Part of a small language model's weights: 3800 steps.
Each number is 200 + 20 x the weight over the matrix's rms, rounded and kept within 0 to 999. Layers, rows and columns count from 0.

# layer 12 attention output (transposed), 64x64, rms 0.157, rows 22-44, columns 0-63
189,216,207,224,209,181,184,159,198,230,204,211,180,198,208,224,214,169,198,230,174,217,194,197,212,196,166,212,195,193,180,162,214,187,187,195,189,191,201,198,212,209,176,210,217,193,213,210,188,239,175,157,245,178,204,198,203,213,174,205,214,202,200,209
199,206,183,193,194,200,203,214,188,182,217,209,212,211,194,174,200,198,199,177,180,212,215,226,209,186,208,214,203,195,189,205,193,179,193,187,197,228,227,205,217,180,217,198,218,212,182,223,206,228,211,196,218,184,205,189,173,201,199,209,191,189,210,149
217,172,212,200,227,231,186,237,188,189,176,199,204,223,226,192,183,181,218,236,174,199,160,211,217,239,199,193,213,228,203,200,183,200,214,231,180,215,212,201,203,208,196,193,214,232,198,221,179,198,213,229,226,172,176,201,233,206,212,191,207,180,213,170
202,209,180,206,184,185,199,189,187,213,192,199,193,192,213,226,183,215,195,219,206,200,213,154,190,219,202,176,214,184,216,215,202,218,211,211,214,165,202,177,172,206,157,186,234,190,195,183,145,197,228,203,180,224,187,189,220,184,199,205,253,215,204,207
222,220,233,175,204,175,180,188,159,228,241,198,208,205,189,222,211,224,237,194,192,193,170,198,201,183,182,197,199,205,204,213,219,187,221,176,196,208,205,203,205,212,224,204,203,196,198,259,203,191,199,206,236,194,228,180,198,215,189,194,160,211,235,217
161,219,196,219,192,208,237,228,171,197,220,202,188,187,239,234,165,201,178,227,201,195,215,194,197,225,215,212,180,174,219,201,180,188,195,230,191,205,178,193,211,194,166,220,181,207,236,221,172,190,196,173,216,202,185,244,192,216,204,188,223,170,210,205
188,215,207,187,194,186,187,235,218,206,211,197,234,207,212,206,188,166,225,198,185,185,208,192,187,253,177,217,183,200,207,211,181,209,249,190,219,171,153,196,185,204,222,174,179,204,212,191,217,232,185,232,194,209,204,199,202,211,220,206,181,223,204,193
207,163,187,187,214,218,183,212,193,209,210,179,188,184,209,208,192,189,182,188,243,199,224,183,170,200,182,211,195,219,219,208,160,187,212,207,200,226,168,207,200,205,212,183,234,207,189,231,200,166,206,237,211,205,211,187,201,163,207,219,196,173,220,197
210,193,213,221,182,214,188,189,187,200,191,278,191,208,217,176,217,197,178,201,183,180,193,200,196,206,202,209,195,231,168,225,190,202,195,195,213,187,216,182,215,183,164,143,190,191,224,166,185,205,201,208,176,222,205,172,216,191,176,166,180,191,213,198
208,172,192,228,207,217,211,200,206,197,217,184,186,214,211,230,185,199,198,210,220,189,178,221,222,179,215,187,237,178,201,207,206,197,168,242,209,211,181,175,204,183,208,245,193,270,240,207,220,216,211,180,210,216,187,228,216,177,207,210,189,184,209,215
203,174,221,207,161,242,167,168,208,215,231,202,192,203,183,205,165,213,211,200,183,176,185,202,211,193,228,154,227,188,211,208,209,205,190,150,222,199,242,199,206,239,235,197,226,212,214,213,173,210,185,193,181,196,184,175,223,210,197,170,235,211,254,161
219,183,173,224,204,199,182,188,223,222,200,227,202,224,197,218,226,195,187,241,245,173,212,200,183,193,221,180,247,189,184,193,179,231,222,208,221,164,161,205,213,206,178,197,193,173,204,193,192,175,189,184,188,214,193,184,202,184,187,210,183,209,194,229
180,240,194,185,169,184,168,204,192,201,186,200,194,188,197,219,184,168,203,192,212,208,228,205,223,197,205,207,183,192,182,215,250,187,187,195,230,203,178,187,232,197,192,229,217,209,201,221,193,210,208,195,207,193,224,247,195,220,174,226,176,231,171,180
217,175,208,191,208,251,175,209,228,204,180,184,219,199,212,179,165,184,210,222,150,195,201,197,239,195,221,199,212,213,152,185,206,223,200,217,155,208,225,206,188,197,160,196,193,200,171,197,178,203,209,170,203,210,219,180,206,202,193,205,192,206,182,183
198,226,199,247,179,214,227,145,221,229,194,211,209,184,213,205,216,256,165,205,202,171,200,212,209,220,201,209,198,223,209,174,217,206,184,242,210,182,213,251,206,195,205,206,237,193,239,235,117,188,199,208,172,195,198,226,207,170,172,181,136,191,200,200
236,185,178,186,197,272,203,213,201,164,204,201,189,192,194,226,203,180,187,188,201,212,205,207,239,207,207,186,246,199,203,217,200,237,182,181,211,197,200,196,202,212,200,200,197,182,180,211,214,189,202,186,167,195,182,225,158,229,202,200,223,193,176,205
201,198,192,218,220,175,212,203,180,195,176,198,222,245,211,198,200,215,219,210,226,213,210,172,187,187,199,184,208,190,206,217,218,204,222,219,217,160,180,182,231,165,215,202,191,175,168,213,182,189,193,202,195,215,206,213,188,220,213,183,129,217,187,226
229,182,202,192,232,194,221,209,159,206,234,204,176,180,201,188,164,209,225,223,210,221,190,204,186,175,201,211,175,207,191,164,213,186,201,242,157,195,166,182,224,192,176,186,189,218,182,235,191,200,199,192,220,176,210,230,199,190,189,168,182,182,214,202
201,250,225,191,165,182,188,173,213,215,196,201,210,193,161,206,180,212,223,184,218,214,182,166,192,191,229,200,208,220,199,189,191,213,214,204,193,167,211,217,181,219,182,206,200,234,194,193,199,132,193,205,165,212,200,203,198,212,209,185,211,180,213,179
214,200,184,184,226,155,213,205,220,218,220,204,193,172,176,202,222,219,241,192,244,169,221,189,166,196,171,173,182,182,242,197,200,247,233,188,204,175,177,203,189,196,233,190,198,203,177,182,193,186,196,188,215,218,222,219,201,255,243,201,206,194,209,193
212,196,228,170,169,199,207,186,182,157,228,174,192,203,236,167,213,170,194,194,252,211,179,185,204,209,184,203,238,188,212,215,212,188,202,203,206,182,176,180,197,219,202,218,200,177,185,198,202,194,167,231,221,235,209,199,208,179,160,201,228,221,202,182
211,228,198,181,194,164,190,208,198,229,207,220,212,228,205,197,180,201,187,161,172,244,214,199,173,144,191,168,186,211,179,218,200,201,218,158,179,184,220,196,179,215,224,193,205,188,183,190,158,216,202,203,206,197,200,159,180,209,193,169,208,211,203,218
186,221,212,202,218,188,202,219,184,203,203,225,201,159,231,191,199,201,216,177,200,197,228,189,179,196,204,280,173,217,215,203,180,184,208,184,182,246,217,165,233,198,188,206,191,201,228,204,221,184,227,205,215,209,216,208,169,190,205,221,159,161,200,225
# layer 12 attention value, 64x64, rms 0.193, rows 23-44, columns 0-63
200,181,211,216,234,193,184,201,209,202,195,183,193,190,208,229,212,195,214,220,186,209,186,203,198,226,191,188,207,207,183,199,209,217,191,205,200,191,186,203,194,209,204,195,182,182,219,199,190,194,217,217,179,224,166,202,210,218,205,176,210,207,183,241
225,201,180,212,201,193,211,192,188,224,216,186,226,170,197,174,168,229,217,193,189,222,226,219,163,175,200,197,175,197,204,200,206,178,193,183,203,195,230,201,225,202,217,195,203,169,197,199,183,171,211,201,197,248,226,176,172,183,186,190,207,219,176,229
188,235,210,195,199,211,193,215,206,209,216,207,195,218,209,171,203,207,206,206,223,181,181,211,178,211,197,210,187,200,192,189,182,208,183,197,208,233,193,219,219,211,247,192,204,204,192,219,234,188,182,185,222,163,220,213,184,219,195,185,189,191,182,183
173,151,184,212,248,191,180,213,219,192,190,211,202,200,211,162,197,205,195,187,205,185,193,212,193,185,200,213,199,194,214,210,182,194,236,213,197,197,219,221,193,206,226,221,190,161,192,174,214,214,224,194,189,216,178,198,212,221,191,224,218,201,213,189
169,176,188,200,219,173,181,197,221,193,218,184,181,184,169,183,228,196,233,185,172,250,164,212,232,204,197,196,186,207,207,202,188,221,208,223,227,240,184,204,246,194,222,183,232,194,203,204,162,201,228,205,230,208,178,199,222,164,172,218,207,183,186,189
194,197,208,219,223,217,228,181,195,185,208,194,189,170,190,195,233,209,173,194,205,219,196,195,204,172,221,161,207,193,207,194,229,220,183,194,167,226,221,200,226,184,158,221,215,202,178,206,197,185,234,163,190,230,192,190,172,204,172,214,220,172,216,195
188,239,223,230,182,181,210,213,202,187,201,233,206,185,215,200,207,222,195,189,158,200,211,233,215,194,213,196,204,174,217,183,229,226,205,221,217,182,215,196,214,173,190,216,174,176,201,207,175,227,214,167,241,188,216,197,220,222,200,201,197,227,199,220
182,202,209,163,202,225,211,212,221,211,206,145,207,202,189,212,189,221,207,204,225,205,209,222,187,195,180,199,222,200,212,165,231,185,190,188,193,204,208,218,192,194,208,223,183,230,201,201,219,202,200,212,185,166,206,203,166,165,226,200,204,228,186,188
174,236,182,191,187,196,201,149,182,212,184,223,223,187,226,213,191,184,206,191,167,234,198,198,232,202,200,224,181,190,183,179,206,180,224,201,192,217,190,192,212,208,195,139,198,187,182,226,180,169,181,243,199,184,204,196,214,198,196,200,197,214,169,225
209,198,196,189,213,203,206,222,210,176,204,193,232,193,215,191,233,174,155,208,208,216,200,204,187,206,194,213,225,186,185,184,203,202,214,253,183,166,180,203,213,161,199,207,192,180,188,204,193,217,251,185,238,185,218,198,185,165,194,267,165,210,155,201
161,200,201,150,210,187,212,208,216,200,185,198,161,161,213,173,192,175,202,171,186,203,152,203,223,209,181,210,184,227,224,181,205,194,170,200,203,223,238,190,157,201,195,239,216,208,220,207,202,192,210,221,225,205,201,188,196,212,213,174,217,220,204,207
201,140,213,236,219,202,222,197,211,179,209,179,199,200,186,200,211,229,200,211,191,217,211,183,166,246,201,245,193,200,214,191,146,174,208,187,160,196,241,223,194,176,209,194,206,206,199,191,196,217,189,188,199,223,193,169,179,188,223,184,200,162,215,201
214,205,217,219,202,177,244,210,209,201,187,241,164,200,223,262,250,203,170,213,219,230,189,202,199,187,184,188,190,193,210,200,182,216,233,200,244,180,152,199,196,213,247,192,197,188,203,211,234,220,196,185,217,191,182,184,230,193,228,213,185,193,239,196
189,165,177,208,226,216,192,214,188,173,229,194,197,211,210,162,186,157,202,218,173,201,170,195,209,186,170,199,231,179,202,217,183,190,193,188,168,205,216,163,156,176,167,218,187,222,192,190,222,209,202,207,179,179,222,156,204,270,234,232,245,187,222,207
167,218,226,205,178,164,179,213,213,202,172,220,201,176,232,200,193,169,219,230,217,211,207,171,175,186,201,210,192,203,211,187,224,191,208,208,216,183,194,228,169,161,200,196,223,207,208,185,198,209,251,208,217,168,177,188,235,157,198,177,170,181,230,177
154,213,211,188,226,222,175,192,210,192,207,199,158,181,181,195,169,189,196,188,214,214,203,214,186,189,178,236,204,196,173,179,176,164,184,204,189,252,194,199,180,233,172,181,214,217,225,203,165,173,170,202,169,215,182,200,210,207,212,216,270,190,200,196
177,242,219,206,220,258,182,215,228,182,212,209,216,231,189,234,248,179,162,181,208,199,213,201,190,224,203,179,183,179,223,221,193,198,180,173,197,192,229,219,219,202,188,192,234,192,189,222,191,198,158,165,165,212,191,232,183,187,216,236,219,212,239,198
190,193,174,205,231,209,183,188,183,205,205,190,181,192,236,186,239,168,185,230,185,201,204,228,219,217,163,214,201,166,186,204,204,229,191,197,197,226,190,203,245,206,232,192,185,168,212,205,197,233,194,203,237,217,200,214,226,194,190,182,199,203,192,212
136,204,208,198,206,206,176,175,196,204,182,177,200,204,216,183,190,217,153,195,179,228,202,218,250,205,190,235,233,171,136,200,199,192,162,208,183,247,233,192,213,238,176,180,162,204,207,225,197,198,186,234,200,204,156,216,222,163,182,186,184,226,165,218
160,192,184,194,238,189,196,210,201,215,194,207,205,186,144,237,215,215,218,223,168,201,198,200,188,201,209,198,172,221,209,216,217,188,171,180,200,216,188,192,247,187,203,200,194,243,194,230,172,178,228,185,218,195,211,188,178,213,227,183,191,230,178,240
194,169,204,162,222,234,207,176,222,192,197,158,179,206,176,195,216,210,220,197,238,225,183,218,187,228,213,201,193,173,194,216,199,203,193,233,239,212,180,186,220,176,178,193,208,215,213,197,188,194,214,243,180,191,207,239,230,182,194,233,212,199,197,155
228,203,219,208,200,204,221,173,202,178,231,182,173,252,206,193,183,201,212,215,204,186,200,199,186,175,213,148,188,191,176,190,219,155,199,222,192,175,199,224,188,192,190,189,226,197,173,175,214,198,143,193,151,171,214,201,190,207,179,155,231,205,195,207
# layer 12 attention query, 64x64, rms 0.188, rows 32-63, columns 0-63
223,242,195,178,236,190,234,233,194,227,219,192,217,207,199,180,221,224,220,243,187,168,179,204,204,217,208,244,175,215,150,194,207,227,184,222,154,211,207,214,188,166,178,191,229,211,242,207,190,211,231,223,208,172,210,180,225,168,197,228,190,191,212,211
223,228,252,240,225,206,210,212,148,169,217,188,228,178,224,161,229,222,183,222,194,174,204,216,183,206,199,221,169,182,184,199,224,162,188,179,209,178,209,186,191,203,208,200,198,205,200,196,202,201,176,220,182,209,197,193,230,210,212,220,229,203,237,179
190,194,189,213,237,209,189,202,155,193,202,203,197,210,201,186,213,204,189,185,230,182,205,227,219,165,155,180,232,191,222,195,171,207,214,164,205,188,177,192,210,171,201,194,197,210,229,179,191,212,188,207,205,216,205,206,224,221,221,215,211,198,223,230
187,185,214,196,185,253,186,152,174,214,200,193,183,222,172,166,174,184,165,175,199,211,205,185,238,187,227,206,161,195,165,228,224,163,209,190,197,204,185,224,205,213,217,194,218,215,278,154,206,217,194,218,220,189,210,202,165,173,209,181,176,193,212,225
234,239,187,225,241,191,194,181,209,220,162,208,208,224,180,210,222,225,188,205,228,187,200,172,202,163,232,170,229,198,221,173,197,223,207,194,211,196,206,184,197,247,263,224,237,199,187,185,185,214,217,193,184,197,190,173,168,201,219,202,158,158,265,223
223,232,224,204,193,192,224,207,194,195,210,220,195,218,212,204,164,212,195,184,172,217,240,199,211,175,199,222,181,153,181,225,235,189,163,203,213,197,183,183,177,239,205,217,210,226,167,170,221,199,211,210,177,198,220,179,181,180,204,198,188,183,193,183
211,185,199,196,208,222,201,224,177,216,201,181,218,205,190,192,217,177,164,199,170,234,211,206,205,202,201,219,188,208,215,203,215,180,202,200,192,215,233,220,128,214,207,201,191,186,221,200,212,190,193,211,217,188,181,188,205,208,185,219,218,215,211,235
180,205,184,143,204,193,215,214,193,186,209,159,202,195,202,181,165,242,221,179,175,220,183,213,178,218,213,221,198,192,222,181,187,179,194,203,184,231,240,178,243,184,214,194,196,178,218,190,201,208,232,154,201,199,208,182,217,166,218,201,190,185,181,199
192,194,200,205,223,242,199,188,191,154,172,232,188,163,198,214,214,191,222,202,218,203,224,224,217,216,230,196,190,206,125,200,187,225,181,184,173,235,171,213,211,218,196,204,225,232,203,186,236,176,191,223,210,194,196,183,186,210,227,181,212,175,213,176
193,209,187,204,191,217,174,176,197,161,223,205,190,228,163,217,207,199,227,180,185,235,208,182,173,191,206,194,227,218,191,213,206,216,188,150,215,202,232,217,175,157,189,202,235,193,157,249,186,172,180,198,160,197,206,235,243,229,188,204,186,220,160,218
219,139,182,184,198,225,185,211,234,206,160,205,207,173,210,187,226,198,206,219,195,195,201,203,180,255,195,206,216,202,192,224,206,222,200,233,220,200,154,227,227,196,177,211,230,192,192,230,182,207,220,198,218,167,204,212,198,213,200,252,217,230,207,173
246,224,228,189,206,206,175,200,220,199,219,173,191,196,202,206,215,180,192,208,220,228,207,221,174,219,177,183,204,186,197,221,240,216,198,150,223,225,170,222,183,190,209,177,220,172,188,210,189,218,185,200,214,193,176,162,189,197,210,219,215,247,177,196
214,217,183,208,189,205,203,223,202,205,169,182,178,193,195,186,178,221,239,178,196,236,235,159,172,178,194,231,196,221,206,202,221,205,203,189,186,172,218,205,230,209,182,170,212,165,209,192,193,215,191,219,186,197,205,192,181,213,178,221,224,225,192,154
217,188,234,172,160,220,195,196,225,195,192,193,196,230,219,218,166,194,199,193,199,234,172,171,226,207,151,141,208,199,202,185,209,221,178,196,148,162,204,199,191,208,197,189,221,204,167,230,177,238,227,239,195,223,198,207,148,192,160,154,210,229,173,185
209,166,198,195,197,180,183,203,188,190,162,208,164,173,225,181,225,196,238,237,195,203,226,221,146,230,206,237,190,231,170,217,236,198,171,202,209,266,219,219,227,206,182,218,166,196,206,145,195,164,221,173,200,216,229,165,224,182,192,227,199,200,194,234
186,167,198,197,218,200,280,261,192,171,216,172,180,185,234,204,193,217,173,213,245,181,198,191,169,234,200,238,213,178,201,207,193,240,211,249,212,191,204,193,216,171,208,195,217,180,192,197,213,205,227,157,186,198,188,198,200,189,206,176,233,203,195,197
219,206,218,217,176,220,196,234,194,191,177,211,159,209,172,202,183,229,225,183,182,158,182,201,191,182,168,155,192,226,193,209,189,208,195,179,202,232,196,195,195,196,239,209,206,211,210,234,165,225,203,219,188,205,208,233,191,190,204,171,185,207,178,179
208,186,224,201,163,192,203,234,184,201,253,210,189,232,172,206,224,170,211,195,187,203,191,176,250,217,191,195,198,186,177,196,187,211,248,148,180,210,198,223,193,223,212,228,198,192,201,153,180,196,204,192,210,188,206,187,188,206,200,239,168,193,191,195
214,210,192,237,212,164,209,184,216,197,213,192,195,208,199,195,206,211,198,181,213,229,233,203,186,160,200,199,189,197,198,211,193,241,219,201,191,191,218,219,229,223,222,205,198,246,243,184,208,205,170,195,211,190,198,214,176,218,216,193,166,170,224,188
211,183,216,167,200,198,178,214,175,204,191,186,242,169,155,200,225,179,186,183,206,171,190,203,192,210,195,198,200,206,203,190,172,213,228,177,185,193,210,246,167,228,188,206,200,178,171,184,191,194,209,184,210,152,210,202,183,230,212,246,212,188,190,226
207,242,156,174,193,174,207,228,229,226,202,196,246,214,184,181,241,238,240,206,174,182,204,204,199,208,153,199,212,188,163,194,193,219,184,174,195,198,227,207,185,194,210,183,190,206,115,196,185,153,235,172,163,205,200,215,213,243,220,184,247,208,176,195
198,242,163,178,188,171,193,230,194,204,177,168,208,210,176,234,194,201,210,187,206,168,191,173,232,194,177,170,207,177,219,201,193,225,168,143,221,212,213,204,200,195,242,214,191,160,181,215,187,216,202,238,170,194,188,209,219,230,175,217,237,235,169,232
163,158,208,213,185,182,172,166,205,200,211,226,209,204,162,195,240,200,213,161,205,207,168,198,179,144,267,140,192,256,193,226,210,216,242,212,244,168,185,196,183,230,192,216,208,178,205,209,248,224,168,152,194,195,235,193,217,247,230,240,222,242,203,158
211,212,185,219,194,191,209,211,199,197,220,200,200,235,197,189,175,216,184,196,197,226,219,212,164,217,249,183,202,261,213,189,200,203,218,187,197,196,173,161,187,193,226,204,175,200,199,193,199,239,169,185,219,210,236,193,185,191,225,196,213,205,175,155
152,257,208,245,249,172,217,169,201,202,202,221,228,186,185,194,239,238,152,189,259,158,182,186,183,191,204,228,173,215,237,215,203,203,223,199,270,167,181,193,182,184,227,183,229,227,262,195,211,201,183,190,181,184,196,225,153,254,230,194,175,180,199,241
188,188,229,187,203,205,222,229,217,179,221,214,222,196,183,217,193,242,184,228,225,196,176,185,193,218,194,190,193,182,237,196,202,210,208,213,233,185,197,173,209,192,216,203,194,216,208,209,220,201,254,247,200,216,210,233,170,209,190,122,200,201,192,223
191,170,206,236,207,199,223,178,202,181,189,213,185,207,195,188,202,208,171,187,202,193,190,208,170,206,208,251,159,174,195,222,203,189,190,201,166,198,212,208,207,166,208,187,197,182,206,190,217,203,188,211,181,204,175,215,177,181,209,190,225,217,207,251
203,219,182,187,204,169,170,223,206,203,207,209,176,222,175,188,219,189,219,205,225,231,217,203,206,215,176,171,219,174,217,190,212,179,195,183,180,180,204,220,208,217,214,207,229,192,194,209,184,207,178,192,207,174,176,178,241,187,166,245,221,211,210,192
232,200,221,218,218,194,183,173,189,218,241,203,259,225,205,209,239,174,201,203,216,201,198,219,207,186,193,176,185,221,207,223,194,218,229,182,227,168,228,199,165,224,233,170,211,204,199,227,195,194,205,177,190,193,201,186,204,189,176,201,218,227,191,185
178,166,186,176,204,214,188,211,215,237,185,203,226,186,163,222,221,167,174,206,231,195,196,226,189,204,205,181,218,184,194,190,233,185,184,168,171,216,232,219,207,199,172,172,190,178,173,203,202,174,198,214,189,194,188,173,202,261,166,227,223,197,215,178
221,232,220,180,177,224,238,209,193,188,191,213,174,202,192,162,225,191,196,194,213,165,232,197,204,185,191,229,192,192,222,206,201,172,190,177,216,241,183,172,205,202,230,210,188,185,202,183,200,209,213,216,200,214,197,201,204,133,194,207,204,198,222,183
207,197,177,185,194,192,192,163,169,185,205,207,194,236,166,211,187,200,224,204,213,212,219,221,200,174,203,140,213,202,196,201,192,232,203,168,220,220,199,172,212,188,193,163,196,231,221,216,217,183,196,181,209,235,150,192,200,212,182,169,209,191,187,174
# layer 12 attention key, 64x64, rms 0.189, rows 32-63, columns 0-63
220,187,189,217,223,197,241,218,225,250,251,176,198,191,189,171,220,249,214,217,206,149,181,215,214,216,156,216,184,224,206,164,227,215,167,216,195,176,179,194,220,164,229,198,233,204,222,221,190,185,191,230,200,212,221,208,216,186,203,210,203,198,208,192
201,248,234,233,217,180,190,208,192,196,186,210,182,184,260,166,201,209,201,185,177,208,182,211,165,215,214,245,186,211,196,218,237,167,183,150,225,194,206,157,176,202,216,193,181,220,204,210,154,198,176,231,198,183,207,218,215,187,200,219,196,248,217,182
194,233,212,223,219,196,206,213,156,184,223,191,210,203,223,200,205,177,220,170,228,190,202,200,205,182,169,190,218,185,216,218,163,195,209,154,227,199,168,190,232,170,211,172,207,191,231,202,212,218,221,225,178,206,185,227,198,202,202,188,190,166,205,211
208,194,229,186,185,242,191,190,184,200,229,221,213,205,169,218,207,210,158,171,214,212,185,205,232,207,203,217,181,196,194,186,217,178,192,202,191,193,203,199,236,220,210,189,163,221,274,179,227,224,159,182,164,207,218,188,202,166,221,239,165,182,216,226
252,221,208,242,221,212,162,220,192,191,154,210,231,231,210,199,217,190,178,189,217,220,209,151,200,151,201,156,200,181,218,184,208,218,174,219,206,201,208,191,219,251,236,191,213,174,218,241,158,206,231,200,204,194,182,184,204,213,195,198,214,143,211,212
200,238,195,214,215,190,199,239,224,204,196,217,181,208,196,209,203,223,196,214,163,219,254,205,220,187,245,215,177,166,203,197,249,179,169,174,198,189,217,225,182,218,204,221,211,210,208,184,175,199,175,236,205,201,187,169,201,169,201,185,210,197,179,205
175,197,201,194,197,226,193,218,220,231,232,166,212,224,204,195,222,191,194,229,202,224,202,196,200,205,201,235,200,205,231,234,223,161,206,193,209,224,211,213,203,211,210,185,167,158,229,206,213,211,181,198,208,181,187,184,197,190,220,237,213,245,209,201
191,200,178,179,216,212,231,194,157,182,184,174,230,214,176,170,185,231,196,204,188,175,205,176,213,232,207,216,167,173,178,189,188,203,201,219,210,242,196,176,198,186,201,186,223,213,197,186,234,215,218,186,204,186,201,194,216,194,204,189,222,184,176,211
218,165,227,201,207,207,197,193,231,224,200,226,192,173,206,238,188,180,181,191,202,215,181,203,213,192,234,186,205,209,201,240,223,228,147,193,189,221,186,198,218,177,183,199,243,213,259,178,162,179,206,169,169,203,203,174,186,209,194,225,192,204,211,165
173,201,168,192,190,172,169,210,240,207,214,214,234,230,205,180,201,190,226,187,186,236,206,180,164,204,196,225,210,206,206,188,181,198,187,169,201,241,216,199,200,177,209,233,232,201,140,277,224,197,216,176,191,191,190,228,197,231,197,215,176,179,170,168
224,165,187,193,181,224,197,175,218,200,251,170,156,195,218,195,182,201,193,205,209,193,192,232,185,223,220,212,239,233,184,188,207,251,186,241,219,198,228,198,214,187,191,183,220,173,173,184,173,205,230,198,186,166,204,206,192,215,198,203,193,221,214,193
242,203,204,192,172,163,181,192,231,182,228,190,190,215,227,193,208,201,187,180,210,188,222,245,183,221,188,208,178,223,213,202,248,212,217,157,211,248,194,215,186,212,213,199,210,165,190,196,159,198,188,199,217,186,184,165,203,180,193,201,236,194,170,192
238,213,211,187,145,199,174,201,238,192,196,165,185,194,191,209,200,212,177,213,185,225,198,208,219,210,184,209,237,211,185,210,178,209,172,173,207,206,241,186,171,212,206,162,207,184,209,194,215,204,199,234,182,181,214,208,220,209,193,205,204,185,203,179
197,209,228,175,170,222,179,179,226,211,217,177,239,210,146,248,169,195,214,222,164,192,147,191,216,229,183,188,227,213,182,168,205,207,204,176,189,175,218,219,187,223,188,181,176,210,171,180,197,191,191,185,167,224,160,191,186,182,166,149,223,197,197,182
189,194,220,232,185,177,216,201,199,162,185,192,181,187,194,189,199,186,188,235,196,182,200,247,167,208,236,225,165,215,196,211,234,193,172,252,223,261,177,190,213,177,170,199,224,179,181,194,210,194,186,188,229,157,220,224,224,217,198,264,192,190,217,195
182,173,186,182,216,175,227,211,189,160,184,194,170,202,209,174,235,217,197,211,243,163,194,142,169,252,208,206,210,200,195,241,229,235,202,197,210,176,224,214,209,174,190,211,208,168,225,163,193,179,201,198,184,185,169,210,187,207,198,171,227,206,169,207
228,210,192,215,192,197,210,179,183,198,173,190,180,220,192,218,184,205,215,201,180,183,181,190,220,191,213,159,229,214,176,216,195,196,209,178,189,222,228,192,217,198,221,227,226,196,211,233,175,246,194,158,176,217,203,203,177,166,162,156,194,206,201,199
204,204,213,186,197,198,189,253,202,173,201,216,193,235,199,225,239,167,196,189,203,200,195,184,216,203,203,195,192,213,189,167,217,205,242,188,169,231,158,242,206,231,245,237,218,213,200,202,175,229,204,244,219,204,206,206,200,186,210,220,195,206,211,185
241,207,192,229,231,188,186,200,203,165,158,210,197,198,214,207,189,176,177,193,190,228,243,208,190,176,197,177,198,211,222,215,186,211,178,212,171,185,194,223,208,207,238,219,199,241,238,209,207,197,202,200,205,218,187,220,209,198,248,173,185,186,206,230
206,158,224,143,200,220,200,230,192,210,185,205,210,176,223,219,186,211,208,191,205,202,183,214,188,205,205,208,195,226,195,220,206,221,212,185,196,210,155,196,217,210,220,198,211,185,166,232,196,232,225,212,207,168,201,201,172,180,217,203,210,201,179,206
219,224,192,184,239,170,229,223,218,226,201,201,206,204,177,231,234,220,236,215,205,218,209,190,154,229,176,185,197,188,194,234,199,217,192,184,219,206,181,200,167,188,209,213,233,193,113,210,167,156,217,183,206,189,225,228,208,189,219,207,202,226,163,169
220,215,187,158,151,164,197,200,223,209,177,174,203,224,192,215,207,191,264,218,230,190,199,182,199,221,174,177,200,157,206,241,204,218,203,172,231,188,165,207,195,187,249,200,230,164,176,217,178,227,179,223,177,191,178,190,201,203,200,231,199,227,165,187
192,157,190,226,241,166,163,155,190,174,226,225,198,205,209,201,243,189,177,137,203,226,193,216,191,160,244,170,214,207,190,192,199,205,220,171,212,194,208,156,181,216,216,188,204,215,140,231,229,204,184,184,187,211,233,221,200,230,203,237,185,210,187,180
170,209,193,241,199,235,200,172,174,216,179,222,218,207,186,186,185,165,217,179,186,224,213,190,230,232,230,168,211,247,183,174,209,168,193,189,198,196,185,204,171,197,230,240,217,168,216,182,210,198,195,212,187,219,230,159,188,211,215,174,229,190,200,202
216,216,190,206,224,165,201,193,177,188,201,254,208,217,221,206,240,247,166,154,222,164,237,202,180,180,187,190,169,186,243,224,190,234,233,187,212,175,214,160,167,168,246,201,192,168,222,247,176,176,234,196,165,222,201,246,186,212,224,187,174,185,207,284
190,198,216,208,202,208,199,168,199,209,179,229,182,230,186,205,203,224,206,242,200,179,150,177,199,206,211,206,189,192,223,203,191,215,239,204,215,186,218,172,195,199,213,222,164,202,213,182,221,194,229,212,202,231,178,223,178,195,181,139,190,207,205,242
183,185,210,216,184,156,219,174,205,194,210,236,175,193,174,191,210,215,185,194,203,193,163,213,190,205,180,232,210,166,189,194,214,217,167,204,167,202,225,219,208,181,180,193,160,180,223,207,189,197,158,178,156,179,200,207,225,197,215,224,174,226,202,224
247,228,184,207,208,216,166,195,238,185,221,226,200,216,199,185,167,184,200,215,222,192,196,203,203,195,194,190,195,195,208,190,182,222,200,212,204,182,167,226,181,229,216,172,223,208,199,221,210,190,176,237,217,160,194,189,223,194,202,191,217,230,211,158
194,193,169,220,231,198,170,193,225,195,198,204,220,193,192,186,253,202,194,199,219,217,174,222,150,212,180,207,188,221,193,210,212,171,235,184,226,186,179,212,154,234,213,207,200,244,203,230,171,176,190,187,225,206,197,196,188,190,194,204,224,209,189,211
206,182,222,186,188,210,220,227,216,193,204,212,213,175,189,216,203,187,166,234,219,207,206,250,181,219,167,171,192,209,194,170,213,238,221,176,171,228,199,207,193,214,169,186,206,213,171,229,218,222,218,228,198,189,206,180,196,236,204,227,203,171,213,162
198,196,209,212,177,220,217,202,191,196,181,205,186,213,208,200,212,233,199,189,211,185,200,171,201,169,210,218,192,165,182,203,225,181,207,193,248,237,197,188,199,219,189,212,220,196,246,165,197,196,188,231,240,183,222,186,216,172,209,162,208,218,197,204
202,202,159,196,241,204,191,171,216,204,177,204,216,200,192,248,208,187,193,207,196,212,183,222,201,189,179,160,204,216,199,205,191,206,177,164,240,200,148,184,170,174,178,203,211,227,219,184,241,182,205,177,215,211,200,208,191,218,159,210,173,178,219,189